Part of a small language model's weights: MLP 384 SwiGLU, 128M tokens.
Each number is 128 + 24 x the weight over its row's rms, rounded and kept within 0 to 255. Layers, rows and columns count from 0. Numbers have three digits each. The size before them is the row's rms in percent of the matrix's.

# up: layer 2 MLP up, 384x96, rms 0.189, rows 294-315, columns 0-95
# down: layer 2 MLP down (transposed), 384x96, rms 0.0849, rows 294-314, columns 0-95
# gate: layer 2 MLP gate, 384x96, rms 0.187, rows 295-315, columns 0-95
up294 100:148135121119076160148137094120107167140161140117118139106097099112116094137113119136160161094134152165144124101107181110138126122114133077089092143138131146159150123120116138112128166136099146057100102122147102161124127097111100118088141123141101133108090090118096132104103141113112103115
down294 103:129120158160143129118129163120129141146150081100161075113127119127129124124112111147107129111123093120068163092141094101147173114114102143143068156142095161145125117133149100142097134180141082158107111154108115147146142147183118112119145146108148128118111111123100098164135146134144151118
gate295 099:127122121127123164105136122106149119171116171150140099134125117141154134174128125138092104095094155163164133104114132139141167107137121128132089089148127111122135155159109165095152106118108103123138138103164095082151146143146156078153160151141109063127142119166127097132141090109131151149
up295 101:171098100114148158135131119108115106144121153146172154137118125152142170120122170108121163104129107138183124129122147152167155072143124097127072086126133122102133153165100145117179099119148148150097117145139116123073130121117124103164133127119128124088111126106133155118111146122156168149
down295 101:121110122080104117144122127158159111127129118139116142126136125100158161152110083120145105106125125116151096074119101088124174169153118166161156122124119160095127131098123150117159197141124125131121090127127116137080136161120124159183121123143094130108156143163127139090117150092118148124
gate296 110:139112133110129174110121116124098102070137139085164160121163094136165093110142143144146125093157086128131151118137124074116110090156107155127118131155159139162137118110156158132148088114162140119168112084159119104103169134114108136100123155127133124100105179106124127123128092113117135128
up296 101:089116144119088168120145080113130112108163173065148152124153084090114064084104155144151116112143096122102153127152155130139127107127114152116084174144124169149098122113150149141127116136176138136129117125122103088129131139139111115119119151139124104114137155125131146146115104109106147102
down296 110:117102126141089130108142164165168099069101117142125150086111140150181130146114077101135142067123160136126107134107154103165109142086103112143130141127130126137139133103103069091118137160160153127122120113125102108122156145102154150134113134113130121105108105136138098128091111158147135158
gate297 096:139115145103085139122101085112156152138127107121152109188121174144134140144143148086114119093163121151162145085104089147149122138126104174176131128100123146142110130155134111146129111148087110084147115150123124147109115135109086100136120114132121165157106123103136154123087154109166159152
up297 099:131090128093090156136114122139100073166133150138141089127143169145134152149092120164150129104102114125153134110139152119123105085125131073102150135110130141137129114130150105152128155116120143121084096124136089165154118073105138147149130117151085165169118098137115082157126133143146120102
down297 097:121146131112180109132137098097134155163127129157134160101142132111123117113130054139135113137155129114160118129123134125150169143141125129090114096152174134090118131137094127142157110119141155153125150133108103121123165115076134144103140064120163102121156142144102163138171151092161094132
gate298 105:104148144134145127144158107089126072134096147136145141155098110146168130082114159100098169124107143132118153096159155128147146085138081132149124141177143139117160146119108113122113112126163109119099152112130098136181110107162130147157121094165119106144094158167129085132139149124124129119
up298 111:177089135111129153160139123125134138112092101112106169128130181140125100130145123129168127118137137146134140133137058170101078109104099105138115096144143100146145110164109130086141147141153144134098097148089175108126144083144159129126108158115117134105100149135156102140134096097133119139
down298 111:126197116137057087139173118110124109142106087079123124123117133109161105095137117152105143135168123126115140132146088180093167120139151139139163166121138126151169162102120110077166120126137107130128128090115129144103109130154110132113132107118121172137106127141132112106132125101123123132
gate299 101:123125095128105138085084133131108100128089122099110128124149166154130135077125117178117138170128136154098086117112156165120141134111129150127125161135158150142133139122102109102113124121155082151163133157088154139116113125112143142111114078139130103140122115170143117154079150113115198112
up299 103:115118135126103131117155077115142146141111136089117139108136177153151141104121118173095147082136081178100119131134150142121120154077159146124135157112150154141146116094137133107100130119125127163143117177106197123097143131123153169127114117077129127126100124158135157115102161119118141149
down299 103:091121102106123116115156144181107105112130099123110114139096097112148118157137124147143152169126121086110143152156087088163136118133096143141129143129073104112110114077133143125121173104144123117084124119132131143082126086122100158158135129094120109177162128137133138163116157096126147091
gate300 098:137076158114133085157122083142090110148174123136100132086153151099120095169148110154151185105140121130112140086127138133124102087151112095096108143082155131156130129123124110137108110109126118130113078137118133137132119072126121084171148088121140129138133144097121124143108120101144121130
up300 096:127120146146132121120175102087103134106148153125126114122123167122181118095180111136089123156112120146113161148146109093094108138127143104097166125092109119162113115112151138128142146094130102071082099127119101170084094156166124149110166155123123117146127145104112134150159137130144132144
down300 098:128120123155105178109128131120136101122106120121122104123122127119098111150106164118146133114159123136126125118146124168154170145148140155142141183131182167086109106140106185125142135118096161171150127103131113125123098186121143151115111122081099110128102152135110103117134137077078101110
gate301 104:114105114123116119156148118113094125100136108154141158123110110071107136167124152140110112125166102113136110086131178106091175116113134102118112077113141163138079130158106114121142087190111155101106114130116144137104102121118152117126104083093108133134105135113105130140144178114146113106
up301 108:107171135139131148101149137107172128173116093079135137129122128135135092090150088141186137093144165082118106154112105086180131105177117108116162171149100112118142101136134153121139127089153123123144153099146113115138107112153121118137138143156147120106131149138130123069143138122137142131
down301 106:153173147091122180124125150165123167156140160118122189141118151149135109093125169097130139152116080144156152120161113202148136120148147090144170118097118157123136085121152143134120147129102135176118148108136124109151142122117106116135127138153134145102137111114111122157125108101104138107
gate302 105:134144156100140130095134159155138120121111098123145107079114122098098119137125162153102113151118151116158178165117137109116100085130097116116182128125128128125133144149146143137064109169100093160130086118082136133155095122108159136144110134091101135133176127141109117148175136133111155147
up302 106:126094161146216115112072167133119129144151074119114088136143075131123117121150121129099136140137102128119108148151139129097100129135114099127117118126127150105166131149109123107147119108130131149132084144146059100131106129103105078129135088137119100130102149146108158118152121124117144127
down302 107:139100094101130135118097104140116140082110121108127151124122085102140122106125156117140120162145126123134186164073148145115097126102127093182135118133183122086093159112138166141152141116108122090150122150142112161158122099131101120091156134098132163121070114142139111143139128141118103129
gate303 101:098130115126113143107111131179149123139130130163171136082117118131134116093122155123122153134112172126141134152157155112100169113103123127154107109136129118175137169152111117113129130108094153114133146117081133090133106167131165103085162098148091128132153103186149136136130135138150195116
up303 106:124117160142093100142115157148136112110136107156172149173108130110090163083145174144103117082130106144096126179135147131147134143116129097153125078120112093171100115121114152147171160112146116074129139119152138091102116142117130110098123132107132119140134074113112103115139154099133134121
down303 102:126133114128151133133158076092105124111133122111071110094134133155119114139135115103134117135130123140149109082143080163131106103131130164099131139132102157084145147135115118141103115127117121173111128111127165161147111111173118188130153074127129156119120156104065142090136115135155108161
gate304 107:122081130099109108155121102119136104152155167094121133109105110110137118135101146155113139088159137144079124099134144199136165144120103108139101143110135127103132087133146113141099114154117111160126104118107122118138135112128130073128131083096092144088119142143181105114159133127097170102
up304 101:137131141114091151152110147127107158143095185081096127133097144121112126141142112161133123152159154145112111098153179177086154123107138147090144124108155165126088127148131142112128122153152132152141142117099127183116138137136100109138100143130144158179077113125159117105154156108142147113
down304 101:195102143156148162133151144161129146137147112153176124141101115133133140156090126082130109134081118120131142148095139060092141120140128125128099123166127152119131099136126128143153143140116140147135126125070125152115146118117147176157132146076152104108108154127160088133095137138135130168
gate305 089:118106072159079163133119123161116096130095138106140132109117118159118148125154122116118156158114165131101124101163143166123143111151123137105139149104121084170144181126136148095177115151110151124130128125132134108125149142137128166127164125132111149180116166124126118183155125163153150086
up305 098:096114136127131126137145106184069167119138090177164162116123106116112115137145125083153159156166165152169135117144166147108135136152104116148142138113159127109158121111105105134145106139139126155127103131134113117144153089154119081154156110163154159142148103137127145139148095130113088094
down305 092:144101158112083140116137139147159156150136116094155113119142154149112157116091147169110118145091099127157152139104142114123124105121164134113154072146127146155129131174139152155115149071125108119140136126080106154079114110087099148163138133125095145127126115144123088109136168098168118127
gate306 108:105160163173093131098170096119146122137190125128138106112106115110166139113099138108171090101149117105114147140131172155098100107094144141150119092158096123102122146122142115118172074118128081140131150125132111124125133128149104133128113132103174100113103155147146140151105165111117145147
up306 107:118135139160085122115086130139146176134135154137114115100144078106137116164107161115175118100095153118099085125141135126120107140088162163131137151132155131092108139131099169121149133148119119160125106176116163155116095116196133110129112092132121149119152120106142107168131121087149121125
down306 107:142075132119102128128099097165111087150100129135083169127158150133098112146147084129145099117141115119120101118151151129120106127152146136164154152103159096126133143138092155085165175103147105162123078109093098115084119108121113097098148150117089130132138112101133127132121137157110106144
gate307 101:148109117126130127142114170146069075175143172112147070117159115152129131098086106147112116133110101140121154104114118126141152120125153102101112164151118161139085109115146171127096121152124155094093089139119091124114123131115170112127116120130159129134135101121103093132150146120096106095
up307 098:134135110118116128136133118100095164094136107159083166141122150134116059145126186136123101106116143140130128117122135114107145138135107164137110126130159099103160098132113150162165114082120120112151156133144105086124114134123105144179152115157157188160153151143162174114131139131113118111
down307 099:152170125174145085148124135156127135101137106127136090136134106134141152112155124152142143122106096084138097150155168124149095120183160121144113127120153080165154156125141133143120097140157145135149119162086115139089122117115129103110143081127152084114103119127138176122157133136081102113
gate308 088:131159133146121088128128079099142132131121131144158133161128159156107118130168113117098140200126125157138120152103144140124112156155136122122143136167101149145135110133098142104075098167163096073103166144152130132159119119134124142154137147117134105108101127130143081201123122128113150127
up308 090:117124137081143158126135185135132104181123137126132101116150115156133137141099113126116120137133074102109135105125106089103134082089155100167122139097145108145133130141133104141157100114060118128168127128077172119129106114138133161124125129113114166147175127114116128124108098171115097150
down308 096:140120145146140135125144110154148121162125123151094093140123140107116114120130117115094095121104128124122107126129099117107111145127124140132123092157090146184143121117172100081112116131123156116144145103125102115115139106082178126100111137144114154141150128067176072071165130098096158098
gate309 095:149111157120096109072123132103160173127117098141152085142141114145172135139126136090121133100154129124105143084139111135109106147123143103181100138108118102181137133136179143114148111107131108152153152117087150138151131128117147113135156156157146144162159154117161102154127098143146152176
up309 094:133131117140111116172130142131100157133129122144072155131123137118091119168111111169163116100108146135143134142090111163156112134093117150165191109131151123096099153161115118141128138158115136116173062108150147164116102117119144143132115088151088142157138127123086149115097140136114095126
down309 099:143164137178111120146169136145106103135123181128178147122140149150108113141141157124159131122086091143100115138103144131177109157110140137123161114133129146100148134140123095150122111128095123124072135119162120104091063137111117148162131154161143137163130117107082099128139128135108174128
gate310 097:130104120108158101093142141115165159145081141116142105165141108153151111133116162138141128118077139107132121112146120119180125106159190093127163139123116137125128138145106165091108077120133132161115132143148168146118104178117138090140132125093157135145150096137135157104125102097080116118
up310 100:099111077092146134167129122107150118140141126091125141114129123124125151106102099140129157135162117115165144086130146150137135110140119142097158136123132132100139147093126109110151084106128154095105090099144148109144083163129142146131102100121186181093133132135130173132080142142077152111
down310 101:076098108119177122099108108132133121133151136140106122121150132088131117136138120162110148155125140126139156149150126176134176118112114134144141121139163144136100151090146083127139125102151177140137171134151104105142136138123090113115076118116175130120157186129158167128100104103114082109
gate311 091:133066118134138132090143151137111155126123098131145114149096125085175117130143189120182113098121139165107106146112143166127103141121100153159146134148158091128155115140155111122174136175120145126177129095143101115140120150111124129146131092131138135121152122146133082107094136091110157110
up311 092:131138122106121156147113094111142125154109129113109112099132110130113131133172079135101109111106127059144188135136133107139155073112136099136141108097116135122112149110099129131073131087139153103086119144089158094150177102133171128107149132124126113153138135106106132121175117125106110153
down311 087:124163094103124153154131145128145139180156142129147171100142126125127108117105180124135112132128095130147110122078150211085153116130100134097148094127145131148131122166120088148151146087142109103162131143136145120130121139128113127148135130126125145132126150125098122200109100177111124149
gate312 107:158140127123159105174133100103130153122118117134092115123129168172124125152050092116114140142117148104088148122179126153153111129143113133133168086086098136116125121104122128118080101111114157114128154145107132128146119121121100149089126123142142157121124090127103156108082159100142143168
up312 107:161116103109124080154120126146149147138131149107114075142144113126131124101093103172133137179150126104141129153114106163153133181145137146148145130139115129109122131109154154100104103173157165070138113177108103087122117109145109176105138101122116084125105113115110152112115124115110128158
down312 104:105081084118082109095149147132106151118108159125117080143145081101134127107131154142119129130173126113121095112117165122129160132161092155169125122104136156100131125115100142140106132122132164081177112133091098088111136122131120094156144147151095100113144132151106157156137139172110128139
gate313 107:078094107127124122131145100145123135118149117125110107103094118138118131144108135130086172115130097167106105133104135107116142108099099134136126114143148130097130151180179109144088100118066102134136167124146120090139145110115100107146157093156073139148116136124113131130168117105118173173
up313 109:148153128105105119133143122128142143140098126118161121177091120059143140108126129132098102122161165154110155133079131106126129115156131126138097143158113095166131160107107143143133124105134108116144110123154158096095161157194168119140122172136119089129114131146097094163157158123110114145
down313 113:108124169140165124121142122137129095116123082129131157129138117133156103114130087130123120146083112101084126110097116070146174129091111150146097132206146160130141143109126141151151127102141073143135165111145154126118166116141104153115115126142140157140158106121140108142181114146111145109
gate314 100:072113151131135152125139148163097167098150131172129131147108165139159139122181115115105095129111116104148144155134147113124108162123162143092096124174147136144106157094124128131117106131104117107128115141090166144160121111108124124108121082089168173126098142122129096099126165149134085129
up314 097:146115140137150093176151120175133170134099095119133141116112079105179132139114122156111151121114132115155130154092116121106118137137151091104106113128146092138166111098141167125123150147131145103141111086131157110161155185150164111156152122090095101132151119130144121126079120158105152112
down314 099:139128160144079126146118149114105100131159150164090134134091100136108116098126146102101097126107165075163123130159127088096149150098125160120110140124136133066101137124142116126149105091127130174120129147117130131135085109104106125094137118123187158118152105116133128121139136121127101192
gate315 100:088130107121120146137129115106148117137151146150151193128134128166161150128137147096128080148145128171139090113101104086130108093142147150087135150131157128090140155162093173086132115135073123132134169153131140135107131139112111069150150129124109113131142132126132162140120102132140075133
up315 102:152152140108091130108163117086200136104104147160099132145165081137111158116111119099123137137134136140123096139132103096165112158144138098140087110110150095131105149106093104169119156091112107093132147124124136174107114167122140136163130114075115131114140117138114125112100124093143106137